{
  "num_attention_heads": 4,
  "head_dim": 64,
  "norm_eps": 1e-06,
  "qk_norm": true,
  "attn_scale": 0.139,
  "tie_word_embeddings": true,
  "init": "normal",
  "init_std_up": 0.0485,
  "optimizer": "muon_variant",
  "lr_mult_down": 1.5,
  "lr_head": 0.0211,
  "schedule": "wsd",
  "decay_fraction": 1.0,
  "max_seq_len": 1024
}
Each number is 128 + 32 x the weight over its row's rms, rounded and kept within 0 to 255. Layers, rows and columns count from 0. Numbers have three digits each. The size before them is the row's rms in percent of the matrix's.

# up: layer 10 MLP up, 896x224, rms 0.237, rows 682-794, columns 56-111
# down: layer 10 MLP down (transposed), 896x224, rms 0.248, rows 682-793, columns 56-111
up682 095:077159131156106091143142128170100100127073123100146138168089147193139114133182133139129145113143054091154156107088143124099100192149115125128090138187113093101204090120
down682 103:117134135127134107075132154209151152158154130152125133091128119179093113094151185134100155119111116156117127180108135064125139140113159124133121178129090165170096163100
up683 101:143083101124111079155067106131127146159109163105086111104107147126136140138069120165111168134145102197203147045090127072112137179157123128086210194165135129119145112053
down683 101:108120116105143180136118086087109156137132115075080100110120133146136137132177131124111086125151145139128162069109159142112192115106104123138132144079201112126123163146
up684 094:155108127124204134132100160125122120154129087077080140075105114193153111184156119101125169170093129157161155142163146125100124153132128140139175159118103146096083133138
down684 098:141123175172129133151130128154057124099114093137179104148144129131101132143146121099190087166064120116133162144046144178084176180123114111120134114129113143132058167104
up685 105:151088175071094106112123110113163122075114130066114125139166132130159100168128161092104121169090147141123124121156127154093111124100119124128064150140188123148132154139
down685 105:169148187126124175175107100095158109135137165146143164143142204179122203158137159105059143117145108142128123171108166091146149147139149138102111124137114174106120141120
up686 086:180086199084147128164120117148183096110094124150143154124094166124125138092092122135167099175172147123121068077152129214182168142096137122145108172086136138074093111125
down686 091:100105112089133074101113128101105148167064122128079146156101107126115155120140123158112123110127090143124171065118166170072161072128092163150120123166136151092104111131
up687 096:115142113107110213139135098080110092127060152129123082140046191121141135154076091110122169104108080082142131115160152144157097173080086116142125115105106130089072131128
down687 098:141089157100149122173091119142128104164097168090069130141091171094183146169079103161137159128094128110134183130113077207106109140126093089184125166150064128111158179180
up688 098:185119179130086104122119101133198168137156154123102185150172067091090107138102077178174158110123149127069145079065158140142148091079127174090149125095123157085105135068
down688 101:121082069128114144162117055126115120069120119167142102144113139078135129112111166121164161157201095131147084152121136122137159163134108132182116135125112150148144136145
up689 106:130114084147068179126128097102120117150108159097079070125097143150217100188127084078128112113141146148143098161057110134072099174126145124146102175130094131168148103104
down689 103:089133119168150069188118113110113092145123160138156124148145158131132155152158149114097114124062181132114136139171147111114104103163133152145134113092116101127159122126
up690 112:142143118138142106152123133092145117109133107161136155104107113094153096083147073144179077081137150113144127135114084131135095159101123096117149095088146148195112081132
down690 109:116172071094160147218136151071112114113099075087164119151137165129135067109140105161128074144186174107126116148101166112122125124161141172116180172132111103086105135076
up691 100:115134143204153108162127119076088130133125117132116123153104120122124082066121111118115097118142076151099189100144176130074156158117130129128163117141122146142149147151
down691 102:132145128139149144117079130154123084121133150234146111122116146172097120128133096171132138128078192116131113127122102138123113143128079082084123116114154138097163150072
up692 098:091093186147094097113122059076150122104166144106133108138139134112156120174134180146147184135123124116140099114079130081147127189107111072134129184108141107160119097138
down692 102:102122161190149132096096133136132152088108224173084102124078154143091105138088116087178121085167150066148166142122134144131067120153073144087105148107117073135092115149
up693 100:126163140152156211121179158163136163154169086156114082098076192107175174112124102087101170104177187117169112138124120149143185117161122098114109147115154103150086130101
down693 097:071128110169099139157105124135090174107169167116136082052056129144118060118146178130159143098154132155161151097095171122165129095096132113135118186108124139127124098141
up694 103:142067119137183153146121116183103205202114130134145131141067131134127189110134090140194149129098153104121142119118155112139091173126086174097174112069093163139146111124
down694 100:106102157164136136148139106145089134086129170104122181126184095100151136143128095105098096154106145111138113171140131118178064134136129129114157094098057154155122123141
up695 099:074097160131128178100133140145081129143168116159130114127103131048112107079146151134141159134120137171144163105136107121114171118156121105177175113076115079170159089172
down695 100:128137148096123139181087158121074119084128161109185106118109106171133107135118091143183159103162148089157111109128123141057112125118101120134110111201120143127128133119
up696 094:107120117105148132113161171138094140188134134137126185188089104128187115118091120124157138115101174104186148102101101183142107153071121168177184166167125172156119146135
down696 096:159114092164181107112110199093118104127147149090181209119166125134068076153150080066107163198139124115158178156110183184158155125089155110117110100151115108070105179117
up697 110:146139128060151118127144113180061168113162156153124129089099130112184090159129116136147146204151100154145097127103139164070073155105115098101106128148120130132151088099
down697 109:174056091166101148072073135119137158131171143096143150135103111173162117113133126057145116186144111093077164071074116070105154112117163139102122117106170129129134139114
up698 093:143168087144148177127086105143087147146072096168114138127080101121154101082129124122117147084145100147134140147127125145111155121090126181160184138105114085095131107143
down698 098:130115108160155120087144074135108125132107094141141116098043073137176163121195068231128163127116151160180180106108088122147115148165163101150092173155135136093104098127
up699 087:099120157075104117158135083149080152121235121141118068080150138096103110096184165118127160110107099103129129128105052094146159122118063139123118118104137131140108148090
down699 093:186112116137109157128107086058115143066030143152116142119075105101134132133142173072091058089132170106110135134126188133143096073113180139162199133134107125126155116119
up700 091:112157121141133092072131155107157115088146159109186115140087182115177129050119087155131082123177126140112107131098096119184132172074126127152157094129140109097092102142
down700 097:123134111109046149185129154155096103096116112128107150161158158131143113113137106154087184075101108097139179134142097143138122114155139113100140126098109074193166117160
up701 095:151197187100155135127114098182152079116115134159061109197096118157165082108103160135111170107125087174153136131156110125165051131152117090115131102147065077175078095125
down701 101:137111072127181081108155170172144109129120098108176126051148112069116106191095114116093109115179144106204131140117063081118115101192164162111138137126097126145119176153
up702 097:091149155159078156137125132142136100138138128125073138129122122146122113177107183143069186079134161113163094147121170127147103133171102150124141155129127126174122199165
down702 099:120126100150116146123145077127100118134074146131130179109102105102156094089132192111116171107114150055155185169087131061055084147096105092130128156093154107176152133115
up703 092:115137064123053136100130127137122130150119097086195095147117119120127143115099018125140117144078116106117128142088130108129077128150108175192087113165092144123122162142
down703 102:136138183117073092176069126110120070115186136142115104134116124147086087130134169106100108121115110129108102124124135166100155137111186051023151097151204096167177137153
up704 102:108147119127140147210163122118174150185149187114133158141147086162146148145115095143173169178135132087132141106154136131145172125129064159136153112083109120144079134076
down704 100:177105174126118139168075082119115154116154138058191071118120115144149092141165170125133160167151120092092146135122201164064129131151172142154156122143121181163195140186
up705 089:117121124143142076093067198148124070061109135105091094098119159134156148084132117087179093174096123135067142158100169123149076152135133112140091184113146135101150097218
down705 094:109175136151133156133143095095068125111143158162168099165135098174109097145050085120156162113104096128096089171094106125103141073162130073072157135104130136101109086112
up706 105:151114112091159147145151194121102188156156088149143140121076156135140147076099122150133171127143107127152132121154105097153111120157172126091127051167121189109121120145
down706 100:119109121162147143131125143142147146147149072143120074110147115109106153127132131170080122127113108117063136068104161126125087115123114181123102109189183135091152195152
up707 091:099137118112108102100149120194120129164115110140146133121151130145099162124118146098122131093134075106131139126072114128136095146116155115129091125089184134127077141145
down707 098:073082133120132163135087084138120080118139166129098108143105135125149168165176066146136109144140116110086084140116154081113117147071102104095109117158120140173090104207
up708 097:112169150098162153106130143115165119167100085120137111130112064125115152217122073182149149120154144120154125162144171074140113106117158132157107135130129091149172096201
down708 091:119121132084150102105097053137103115151164111123117114102141144158142210092186147164085108062119145129119117097097107113117147147114102211062154112113086168145148169116
up709 098:149103094158152136135110101068108155131146086152104075128139070127150177134169164160036129103148182141136093156175144185120136119161110123110196093091051065041091088139
down709 099:117207178148066102138094124156156133131074140116147159130134137053180084129156097107102124162125130106149126082108149096128100119149108138115026130152155156223174169147
up710 108:165167151128123150146141108079127103082131085108107121097175080158122109152127146157164154094069157177100096082131136104118146129157096151136145135170123137095140170100
down710 101:135095142114124136150140082134135124114110107098124099135073162167130151113153158127064130121158108143083160128091130150117160099192095138182121187092137155111157130171
up711 101:134108132138105158106095153184170174092128075132181184084114132116173085184080148125090154129165158125047132119114117132125178142094129156050202145139085086133097126118
down711 097:152101103171105189139137129152147090097147063103164150104130138123151077121141102138118101146108129151155130094162130149112186132136174103118111088138130094114136132151
up712 098:122134113183126135154179187151119109133110105156176103133167163135096079131104097145106097054135115116099142134121135073106087069096131189127166137122165163133079140133
down712 096:128121106091158123115115119138196114079158116135130176188117140126175117157051126138170118165173170131157122128106166124184121172144113080151093097109154137175113125065
up713 100:104151110137136102124125112103127151135077130116142140094128170116154121107155137101149160158115124106080163147176097107120087097110098182165101148137061163150124146127
down713 099:141153154162134093106156154197141081103153191106159114126186152172092148138114149094097145091076122130136093091132097124114130106135144087112163136169100108074155134168
up714 099:131141152154154112085121152087141111137150122173112096126084135081091127107153125161132165136092122163123161218126178154115073101128133165146142133149092153158130114137
down714 100:146114150129084177126109055125104121134162145188098135114140115109149087156133092146152154105157166179141090132098094055122156099102108174123116128147125164140124082132
up715 097:134081134174121163094176183088105215110109064063156076182163131135128119059117127113156132111145092129163153148139083108111076113098058113098143138127102142123142074149
down715 099:194150159127211158219130166139149096132170150122149129169116142191104083138158122173122221109091092153154118103157179167173109148134097109127157125084127152118114096173
up716 089:153086080138142150072096138176171065131152110086102111119134097185105155197146100192122129126098151152117096124118103120216037107132111067143123102178145101141170107123
down716 119:127203168124117112178153103117098216117143172161139157120106165104158111059150155058102160130145102098142141161127100125080149180105113179092099160069102097106129179132
up717 094:112132095082180117161114128110129153188121131156205079154139086145115110141126111126146168116169128096128129117124123139136140099179133127127103156199142074181145085093
down717 095:165132124118111089127094125081098101154138176074167027150146131137119089155129145113066108151138105145162172131060161180131113122146161071131079142143168130136154123100
up718 099:041169095105181150106107191223104122153133179151110121151135092206203189130111094129098146117140077128127081089115075159152122199130115143110126117108123096090095145121
down718 106:099154156134058146189112162124136107106138143088124112162171122069123170132099111146154119139118171074062108143169124141187152079111114077108097085124084096121141086116
up719 131:155111045106090059153079084143169129087112134115121126133119109161106094133176112164100132124198121167135086137089115101107062119132105182119179152135156188099136144144
down719 114:118094068136116079103144136134156116161131151116183101122196170105158050161178107157105107162146112180125106127157108095113102104123137145140162131159174145116162167127
up720 098:127115103113131140123164158111127133136144143132114140087146054158129165106149111127095137186128137136117150177142149163161080122064027181080109073071106076159127166119
down720 102:124057120163225140193102116108119129112162148082118190160190121099159133162168110064042115103136163103145138113102080125077134180113156127119111132086095116162080147102
up721 111:073071170102079116092119067116161144164136139122167126094105163121130114147136143158136148088133165136110123102097072082162150158136141123111142041154115107192140192136
down721 106:031138137132140159160157144044134193148115131117075133126123167075150126138094131174155085103121103162122184121089137155145147083153085098059139110105068142114136175124
up722 103:086122133077116115134109111190141098132166158126109153120178097115164118126172107207108084162116156097128106058136097135138123103131166134190078100153143118163128111123
down722 101:169115119128175085168135114134151153140178123100134128113115114168188142167056105108086131132125148137140089144125128159126085133136172082183134144065149145119090144144
up723 102:101110128180136167130155150110121092134062158129074163082127094213099132126131093131110132132159139105094154177210121153126117130105130168154127152113106095095152171131
down723 096:141121105138136105130161130127153117162056071109066112151130122135127061188067134081121116099129125163124121118190147175128165135149093111172172095129125095108076170096
up724 094:082145119106120183147122113116132139190082170145126097111106106130153114194117124120121157204119149133113098122107105076104124169137078070114155099133137175106073153127
down724 099:162029174103138131073166179141137176074128137102186138101137159177174131136133069093128132119164066121139134178122162140180088106080121145181159100125149138151102135196
up725 108:127113076078159152095121109138161159103097102097100166169151164147170115142165086148144127131152127124072152132174063093131177152103084103114120092141087118158204115070
down725 107:088160116186115148140092126129147136126131162082123166116105163095099107078126131169080124214128124062104117135162123110197152159169095115116105104062133158116112168118
up726 104:105084115135126160119174078143050182130101091146115133147105137148108061106100058148146147073148133088109124106235047171109128182101128177135189173189091174121108135133
down726 103:093116098155117052172050100099153115103138085126063103185154138136067156148139100111161100082162164139091100169122152135188149129099115133126126123159155150137169144111
up727 101:141118071140122123092134158115146106111078130155064113171139100108153159105074103156150167117135120109134117144107193186193051157108128162095105155109115121122134132166
down727 094:139113093141104142093147147089141040113132157150146121207127132088181116107121140110126160096122112113134152145093197113144122143123114162106108176147149134105085126209
up728 087:106141178097184154153130142086121134147117092157113167095103156098128115166082138086077117129094111089159110145183103108123095140134158102163142103130132213143083168129
down728 097:136147110211086111182152133138149174129145101100128174151117151074132162193136089079114122116168120075138156167123106135127084079107196106125090165151114073073124100104
up729 096:118099188151104125175165143118155205161173109161134144127093072109119109115147148153100210083137111125131146148169150113029153134099135165197117129124155140107103082109
down729 094:153098111148147090170131101122143104111153139129128205177134147199064133086149122111141114113156126097119150129082124138115120110146135138165153112127129132158143127080
up730 090:085097104132147149080142133113156178138062144128128119161136190082169163132122134129074146142155134194155075132099058123131167150137089108128130080097089142180124091120
down730 102:069105130108099138117131173154128140127082168200134078163141144121119069132106163138077157153114128124153089147095105108171146140128095145117114104113176146161114103120
up731 098:147151119095171164109110104146096168152114084079103124141111166144155145165102150137143155130132056136137160158096152130089118148102134155153113142146174098159140177114
down731 100:106106128129137109122183113139132165155127151143072131146137059115162103069099154191145093085178141142142184137145154108150149095148090114067107123093115056137157153082
up732 084:116165091107097071088179162094110153145064107130127139141102155142152155148092125154141140136153104147137153130148151096083186177096115141131127104104098138089100145096
down732 094:064147125094131133131145149096122182177110105079141161129166175109141171134063073185099150137153093169160102160170143110131159138162159092155084120148115103130177153062
up733 099:132094155098146125162098123076139083148129107112126167157156102126107119120161103149182170172083127050146133121113147117084102138117112109146119098089166196201105165140
down733 100:112171119180116150149121050084154113105115088112127078099108119059129101138084026121173035109123100139127146123113130171146132095186151146131122080123179125129139100110
up734 100:156142165129146166113149063142068105159126089076135158122081125085108170169161146118152107091130139125232224121109137082099118142096143097177165096109091131155101164162
down734 098:150082115136147128095099122133123143160135111143158143143140135099096113160125099121087133141081161109099176144166079169140140120158181088148098150125084132192116164153
up735 102:109131150118159125160098113159147112120050185114130170176119121083145084101086118184068068085169147116127163151154089158144125144155157099115166088165071203122058144090
down735 101:133132127146113159136200111103154146136064071097107155141081157149122120076141146186115137129109181182085136121127115157149175120132166119193106085156139140162189106123
up736 113:098114179099039084134123095123114178092152112118122075138137160075135147148094157121140076144195138141129108084093171168073151137148156164102132133121082047100060126084
down736 107:177090120120117169114115093135145043148182159157167110123169187145134171145174084169142086089135182112146149118109123082132049135149136112152123104138176129125111148169
up737 114:158071123105150122145115098120086164146105126103137135154134180096072175131138119105138132173107112174128162130182171113144119120112112152110085119062148119109128118151
down737 098:046128181151125132120129134135097147188082112154139098180128118154125190101151147118133103147094197136139081187119182095123052121123151155193084118070162110078145144154
up738 089:121147105118084110147169118134117145104148141171149151102133097163109179174128149153176157162164121081113101120104093166121116111104074090104121157099120156142037114136
down738 096:124091170088161152163087123147087107175117083077106083131085129120089131083104174176163178131138149177186113169103161118140147101128183144093136183132135130139095212106
up739 093:135186156165151124154112096129136093156074112115107191096128151160144106091146098140179154158177127102126110139163143104108184179152111136136119094152119096103058101156
down739 098:152079065157144164124157110119120104142107141105164143166107163148123175121098208106110225140159115129140103128106142092118131099167080143127100102099095187085170087131
up740 118:173078110147144186146117053167101123094094158211111104094064157154119113097175116115164108113130118065113125115168132130125131141127109075064142128113124153178143104170
down740 110:135120108137145166098141072150136214046138174162093072138044152112132127086104156152121095115165099073121122087165184107128169119162202102123115103141159136144144077124
up741 104:184129074182085093128142096155055177137185163187142103111165174163094192141142060122177125172121139135110116106115160124122076161162159080123143125103163096162123137092
down741 100:143129160112117130147091136128147103119085112142129114206160115175092196114150141156170096149079134116093085084122081113162140130183142103108134116174103141147118078085
up742 106:093148100150071146047120204097107222110121134195141126105104109113135083086093144180117085171080061085148159144142171129171097125102144107101100131116195078117077140106
down742 102:083116120144110106142136104137173118119089105104164172071066103141181117148110155109140134135140153170174134126114156104059123129123137134125102141134157151117089138112
up743 104:138107089063135116141087116129069132106083147189107097121101111135090168168197135179116198136174201117072115131115174161116043103129135130160110148069073153137161161103
down743 104:125089116127118095116126221118086102094126148125172078150099178149083180085091123137133108155162161153177146134070105135131102127150098052078121127095106129102141117153
up744 102:082121104116163165142118142134191163143139127196159178161148095145136097108092124141137154080112119187089146165164166044097093095153172118149144149140161189134133138194
down744 107:120070132141127120079138134077107138130145057119113114153065133058123122122109041121125128162150127099066130156129118162153109120087122087128130153150143146131121140086
up745 094:141198112159089050093145107111181161077105167120139076119211139133140076115151176104198111138148115118109099194155073185079103189103183155130097131087105118172123128145
down745 092:132106152119148182153113178097086080178199127132136163141110147085188158138118159173045122121101144114155159117136154116105161077134171125102102044156139161093085127115
up746 096:081104125098118120157185095202119117158141160134132103122114142146160097067123105133102104133173070130059117074121161145160093158150114158112171139068093152146130101095
down746 102:175096143098132081134123141129148127116131151149139105127178178166126190166073105173158073139109127135132147163078116166141094181111128110176148132081130083088138089072
up747 103:134075151081084142128171122162129137173084159091141110129101148160086166110180118167116161105088151173190139116122112062083080126151153121110116116133074118138173165139
down747 101:164113128112052155118152089135154176089097112175095107098133131127135157166153100123143150155127121190140136119112115146158094177186068130156073106117122101132159193083
up748 101:132121114127094177142122116098110127110046097143119104102130192134190074131169144140140129141148114183099157133146168146190161120150092107103158147139066109093094161161
down748 098:124220100177125128135131076082167144102097083079172109194120157145132082116132153130135095103092107125113140131161103116175168133174145106104136102117085071114138154096
up749 094:150129122122105157149107122131141105121194119158153119123153129173101135168131103170148033146141142157126151139120134100107168141112103125074117164109067142086121168176
down749 102:111140143147094124123137144153127129092139214161119136112085094129135102118176153182180132202089166158142083155091121176123127090150126144143142138060091144111126110190
up750 107:092147108130156153140178118131182146091168163174073168073100157168157100090137107100175152120093149142103106143121120137137181142079136160187143161162071129106149124125
down750 101:179150120110115095149151094148149132079211150110157087136113138120135123063103113137116076097104142143163087159147090106128139146125163118177164165127116127066151034135
up751 096:088139098204121137115118121104107161087080127128085098131155116109101124155181082135135116076109085118125128126169184125096138122100107108083150127126101108095120172114
down751 095:096183156141100129139127138127144078057151172104120115220084153152188095080135194107151090128127123134073081086128103128102141139079137141121116114143069154157072108158
up752 105:146176121130136110179199098145165161156152135175187132097114130128162168146105185117089151099150090132130122148121080127094140174113142122106170203155154160092217135138
down752 100:091159173176172105163087097136150090122120138129157119150129154090168128124090187102161081103170087156101136110155109101147140112118167103094148145171092085174134163141
up753 094:135121114131106077145148183176123146118106169168144077127112147131141124155070104182121087060141084167096168099166161146134083153085181129156118096168106093138130169099
down753 099:156080182113164087148101137138061141137085129130131088137151150104127075119093142105093106143109168125100112112144157193084135152105161127054076115178163155114154156153
up754 088:133095114036042134159137090110087112110133115155147119079172162085083125090106142143147156135156056134124103166180170113065062138152124077095123169100139177146165152098
down754 095:148114135135086143117190105159104120102113114097117097170104130137137143162145096110143107126120167097123146110128162129161211101126154170177181124208091107121096098092
up755 095:071093134133085119138141084143118107110084134108098104091144202191132158150209127127129098128192110141078142109126212126139174107149101133103124138068131172125121104140
down755 105:094133144177146095185148109122101150144075107161107137196131115051130085083121154153106198139112105091089050166104110145154148147118121099116135143217128125128092172148
up756 099:151099181134172138120126060087154187082078151136210089063116101138127111133155160129125129115166081161163122164147126105158085121058230127176117212182128133071078153136
down756 101:067161157129151143137150096079113125139154118072173156114133079134127125104113102145137141168104116142134047185095063080110167151127132142103106113134109126095058110113
up757 099:063177135142174179101097141089148177166087095078121169081133095111164108136151164132118133083172134085109090162123208123074134116109138074169128087141135129147154111147
down757 100:131094087162074162157152159166202132123109097142138169121157103176126110136130152133106077097085123095115112119123146125053139135172104177104149137146093120102106158100
up758 113:148113131137084154058106107173138120151123149136138186111123138155151129132131152108089142120127123147148170121191137133092100124173122092141124105106138118129037137153
down758 100:144157144131144158140127144082141118127162167108122109165132135139134107109095173111118102175137141126107127144093120150184152179129080149117065116158112074164140087151
up759 090:078108145086214092155142143122171131128147105130114166065159134200200139098143109107115155110158129141085110130165195149118130141165137098110084166112097142135097167158
down759 094:151157073112132069164142159122113114127150165121125153046106132141083099123133094118120112171144140145164125090157147107147109073159113132154113111122160132078167143221
up760 101:153178111141133133093105080138110130117166094166120176124202144136138120118173072152193145122174096103112138209153075089096129122118123152187177137068191182070112131125
down760 102:133117146110127158126096139110161112181150120122159072136118114111146129116095195122137101132149098171137167065111128137100101173090154153104068108228179115085089037179
up761 099:109113095102120127115095123161147093170143183145126087111081161148094130168123148151169100115106108114104122152092134143146083105157043154161107105147109188124123078083
down761 103:111116166172110096123118096119141169096120190107120122057127149128129101131181078174160099172129110107167060142170119159085102116079122102116158106158136106141065159131
up762 104:140053146186112162160115158176123119118061108185164089101122160089109074141149167128160094149108158093111057118122172135123154132160126146094168130069099155122112135135
down762 102:111077126137110153113132143166158082139115190107160129139095114162138101184188158109120121158152112135146141138089089160112079128139126089114148095077091130130106095147
up763 099:121154102106154132121075195191142153120074197155120152094144150126169103143081151154129157165094148136160157120136107079102139066126120147083089103136074134159137142140
down763 096:143116116047087084146129080163081187091178086118163076179116136192090119112144107153117124169090107174090162147120121079137085072117111124177159145121134105152120092134
up764 104:129162127176150106135110074147111099187132110124077170130060123060147137186091110151138155152158120122073113148211077186131132083179098155142172107096125123141125169131
down764 100:149152170131138142106124160200128121116125143107150162166140086067099091128080137115091116078108108232125158120120097158099155121111210127105189146120179153077210150115
up765 102:080107152158138130133167206176172166202103196153082133118103132131149137165169114096196119144142142115151153095124146140100128163128162123112098160112113097086110121091
down765 096:154147081175145131112093097126193121150218154144152082121105097126117108130125084182156111118126119133125102200103173074068114057156105093147128095121136104097180112180
up766 105:189134137137150210156144116103105144102117119123096119095131098145146106142096134097103128150091103142086161153106114109091169114089147124092148160087081054153090186213
down766 102:149109156073075155170165141135091079097142133118131109127132116087158129099147141118153176150104077195092139136134175148158094145109120152158151098104174202123167075136
up767 099:133138132164184196194164126158153137180142153163103099125129182104093180120077107167161112097157093123114155152146144094152125102103126134163111141146095116141135138069
down767 102:140173174122155146175135122129114164151160146093110141153140167115079150100147094147139102153092121152168157112142105134107073114214109105236187153156114153062131171121
up768 107:110134123137157119117134087172095144152138143164151111154135110119157087141124125107102177196134121181165106143106108081193137099101113143143086059169078117152169185137
down768 100:129121222140144126130131151162160083120138131099137157175143069088096126099091103134120164157162164130151112127147094084111143114079163190148142069147078061128148194103
up769 094:172151151137073109138155125111103146127110082148124121146169159091097129130095143117070124134066136137115131167154125150148089099106178113189123150120166148153176133167
down769 099:108166142097114183176114140162129167123142210088116135121104164129147087140139073103109092096090119150133113076117114097134166144144109111081120124166095123146110192142
up770 104:143118090119117135065150175134152146129120150173117116114150086122158136130119106131104174144116139148158108081114107197054156109090142124118136134193127156156123056149
down770 100:119155126148118141132092122063082203160102104118106119098178105117121122152120134104107164155122115084105111126031094120094136130089180116121083136153104143155141144150
up771 093:068146096112165125121138169132110088126145114217139117085073128152126131138053091092070100144114111156195147153112103158074156189063151163148120168106064152102086157142
down771 100:107173109097150086163137147169164115141097106177224165064117123173092128159088112134163149126095091189185126156127069160141166134099088100111140120086145104112129142116
up772 090:141106154121084172109131130165100150143157189154126087162115081128077153121114124147144095080107173153143188162085105123155144132185125168107136170103189144182141154100
down772 103:121041129166109118124129132091092131124146108127115149106111156143149181103135146135116202131180204132117080116105120135125157169120115084098169139152137109100180111116
up773 103:140092084160100123139139104094145153122102108104153144139094176082131166211171122158096095162109188131091139104161170049158128058111143128124079164124118156115089185123
down773 101:149146135080115113153119141130141103108145142051086142127124112194164115126127104158171131137119204154105127117173141166125107108144121175109174094135141155083122191092
up774 098:136187161165148100123111108137166141135151116102073144109097140094128130109155146145089140140148110207062163124059158134096104183132109180153138065122056147130058148132
down774 096:113084131137095136107160158141112088153196125137103160166100127130156114136147171109178156136117179130157084112155108145086080097075113123141150068183156101144112119153
up775 106:076190170167125138159177164126122090118196138099109119133117116158164133163111126116080119146113133135129126181154139118137128198155094142177046152144163150114155088139
down775 100:162107153152162167142085151120142095087141171136103139166117157194119190148061168112097108108112098132095103139096140139164143109131135163121133141114126124024181100156
up776 099:147112163110183085059118129145131107145130121126091117104121136134144053100163106154177159135098143147146185079215140163131183114178063106141101098198148110165132177103
down776 096:180133077094142174127159136119123140129107150117146141124090140096072112169184090135106156117164147125106081158137117181124138107120137186177150122088150102092122039089
up777 106:157160127131097200126177129146107140118113111132148132092152111168082188161118080140090149130152133141093110146105138116066137102101191138156106133150074154089132155105
down777 108:095145165167151168164119141109132061131100105115130124175156132133129136116186116041127146186139108082177116110081133121155095109108109129120133119129077128086181077098
up778 100:122106179127164139091126184181178123146068164102086065102152081140127082103087137143110137134159157147180150103135121096216176119097141146155133144144143124137159109102
down778 104:116153123127148087126175102134098152130069109111125152126122093108188105151143127116099094148088157189153005150128167121094129083108108126125176132100114157181072129122
up779 097:147146137155057117081164153185123117105128148113142124121116175225115170187166142112148136121143100105123088102059096120127185139085127122143145168172096118147117125119
down779 099:098112147061175127108102149110140115167100117134088131104149114052131118145116083107157150198166108140069141117149149107086080103143119131115122121168187138141142121087
up780 100:115094094136157119138130086159125117094099147081161085110070097150150157116135176170107135136170139120093196096148123123109080125158137163162124127133093099071115110131
down780 104:117099107209156118123080119155181202127106188106201151100164114123127173152099179095104127143173171069066144139118042128119113137135141165127115128174132117155130136110
up781 100:135128131100140140104109113132121144118078135176157125092085170113137168048110133130170154107086129086107087134118128074065174142109210075059118074136123078109155139137
down781 097:086112108132129104117133112159120133123117088174074097148073122174128172001156100070125119116134123114146119161170141114107133139129130033122115085151107136088120142128
up782 096:111163075103105149093070092128179089138108175146135090137118103088088178191169147119143204094123158050112133117123155148134147148173149135154066200094150143148173146139
down782 089:135166133183161113105101140109150171122206152173129165067149063134182203129124116153106111153146153152121185173069088077158175129105126150121137166064164137207136174078
up783 105:147131123135096138118134155135174110099161083110135147149085143132139172151135144087097141091114119076090105134119158062116132140183151107115171093147176138099153124115
down783 096:157130099092107185185184173106140124075134095131113125195128156126164130130122175094034165126109096184132135153117072200146143160153090138134134169214119094132120094137
up784 105:116167099097160119139143097140101105121163074131132103086154122151086140161115136098146101188109143132080159095164129119157087076155166066107121093123076125155096198135
down784 105:102169182154148159142157098156108117138198125130207108145171066118017111140141155096170170145138157102123088116107115105098101134128165085089145086160208118096097069096
up785 101:155100104173097121108160141094154120113124147163076119123120100099169132140114150161133171147141089123097057112188182084101103070153103118124151156069057148194081062193
down785 099:109126129187111164109143157130132061091161114132091096166162047157143150092132118132137135121134081082133128120171073108128120108151099121112138099167127112163132061159
up786 097:107169116134113110106144130162157158133153104119129069128102135095128114125087171142143090141178082115094127146101135112127133174114103134099134092119082148191091145149
down786 099:147105104144165233134151139146095106133166158115093097124162124147125090130107111113154165163125132122139106094117074082133183168072182101128141143142130142110135203137
up787 107:116108120157122129109179055139131101116143113131109126097190129122135147123112124171135170203161143153160139120093149125157157128131076184129147154086143088112103103137
down787 107:094134123207121204069120110165091060124166155092056134179134111117139109106149073139115145169140134048183166125133107077157129097137106164118136053126107117150113136128
up788 097:083129146161129122092162120115138119141132130133087101128111178124142141147108171173107111146129089089099095150161162136160093120146089042154087195125128179078151171091
down788 102:128124118100110144136168121145094110143102130139146119123135089117148114157169152107125089172102182180109196165131158117094051125094165198121082104084124106149055174182
up789 087:073115122151049088124139090142130107142139138087107122064116122166132147101107140092103153144074153112133149120145142176151069104087195060147146183148114161115196117159
down789 101:129078080114127102113105087133110129083139116139146099140152097112079116145077103138153117173080110138142161182166092138150136075091146124163138146087170078144095188110
up790 092:112149136124134184114118150117146071123092130178136162128138153200090131175175148131104124152068162157046171097101169198144111089092112157098141065122124122123098086137
down790 098:172122054146131117151172107125160188135092092148186154099161136108126147112147133098080110176165127161106143153128107129138143096169107136136132090127165150076178208159
up791 110:078097123162064097105201194155080172125121127121145168129108153085110117119154102126135141122140128138200145059086158171124111118136088103137095145108156114163137128108
down791 104:130049154125119112098159098164105123116123092121175092188172165128125091104136150086094092166115106142118116135103126130181178113147070151108131139175187113106111090083
up792 090:099130111165094123139113114123164123126128165163093134068144106095132129176179093139180092154100101092118165188127167139137127152062163115192188065093135137166113109168
down792 097:152151126074161115139138149146139117183110100161157182108145151117122108162081150146082149143230157139171135124135081105095116095163099092140102143172145131098130157092
up793 111:096170096109104100142107099166155179102142137119131111119147112107167144188171113196073075098204126129109132134094123101126128143099134087077086129129178084149125126071
down793 101:147101128110140143104147115098160095136173111136131181120122108136214093172107152176157137134134155121079110139132094224179236113080161104173150172064150114136096130088
up794 112:182086136102115154069105101177125095169107104165150102121117117153041109139096147123165079160135140173046126177106153125117145129122111133136107099161107106125132081116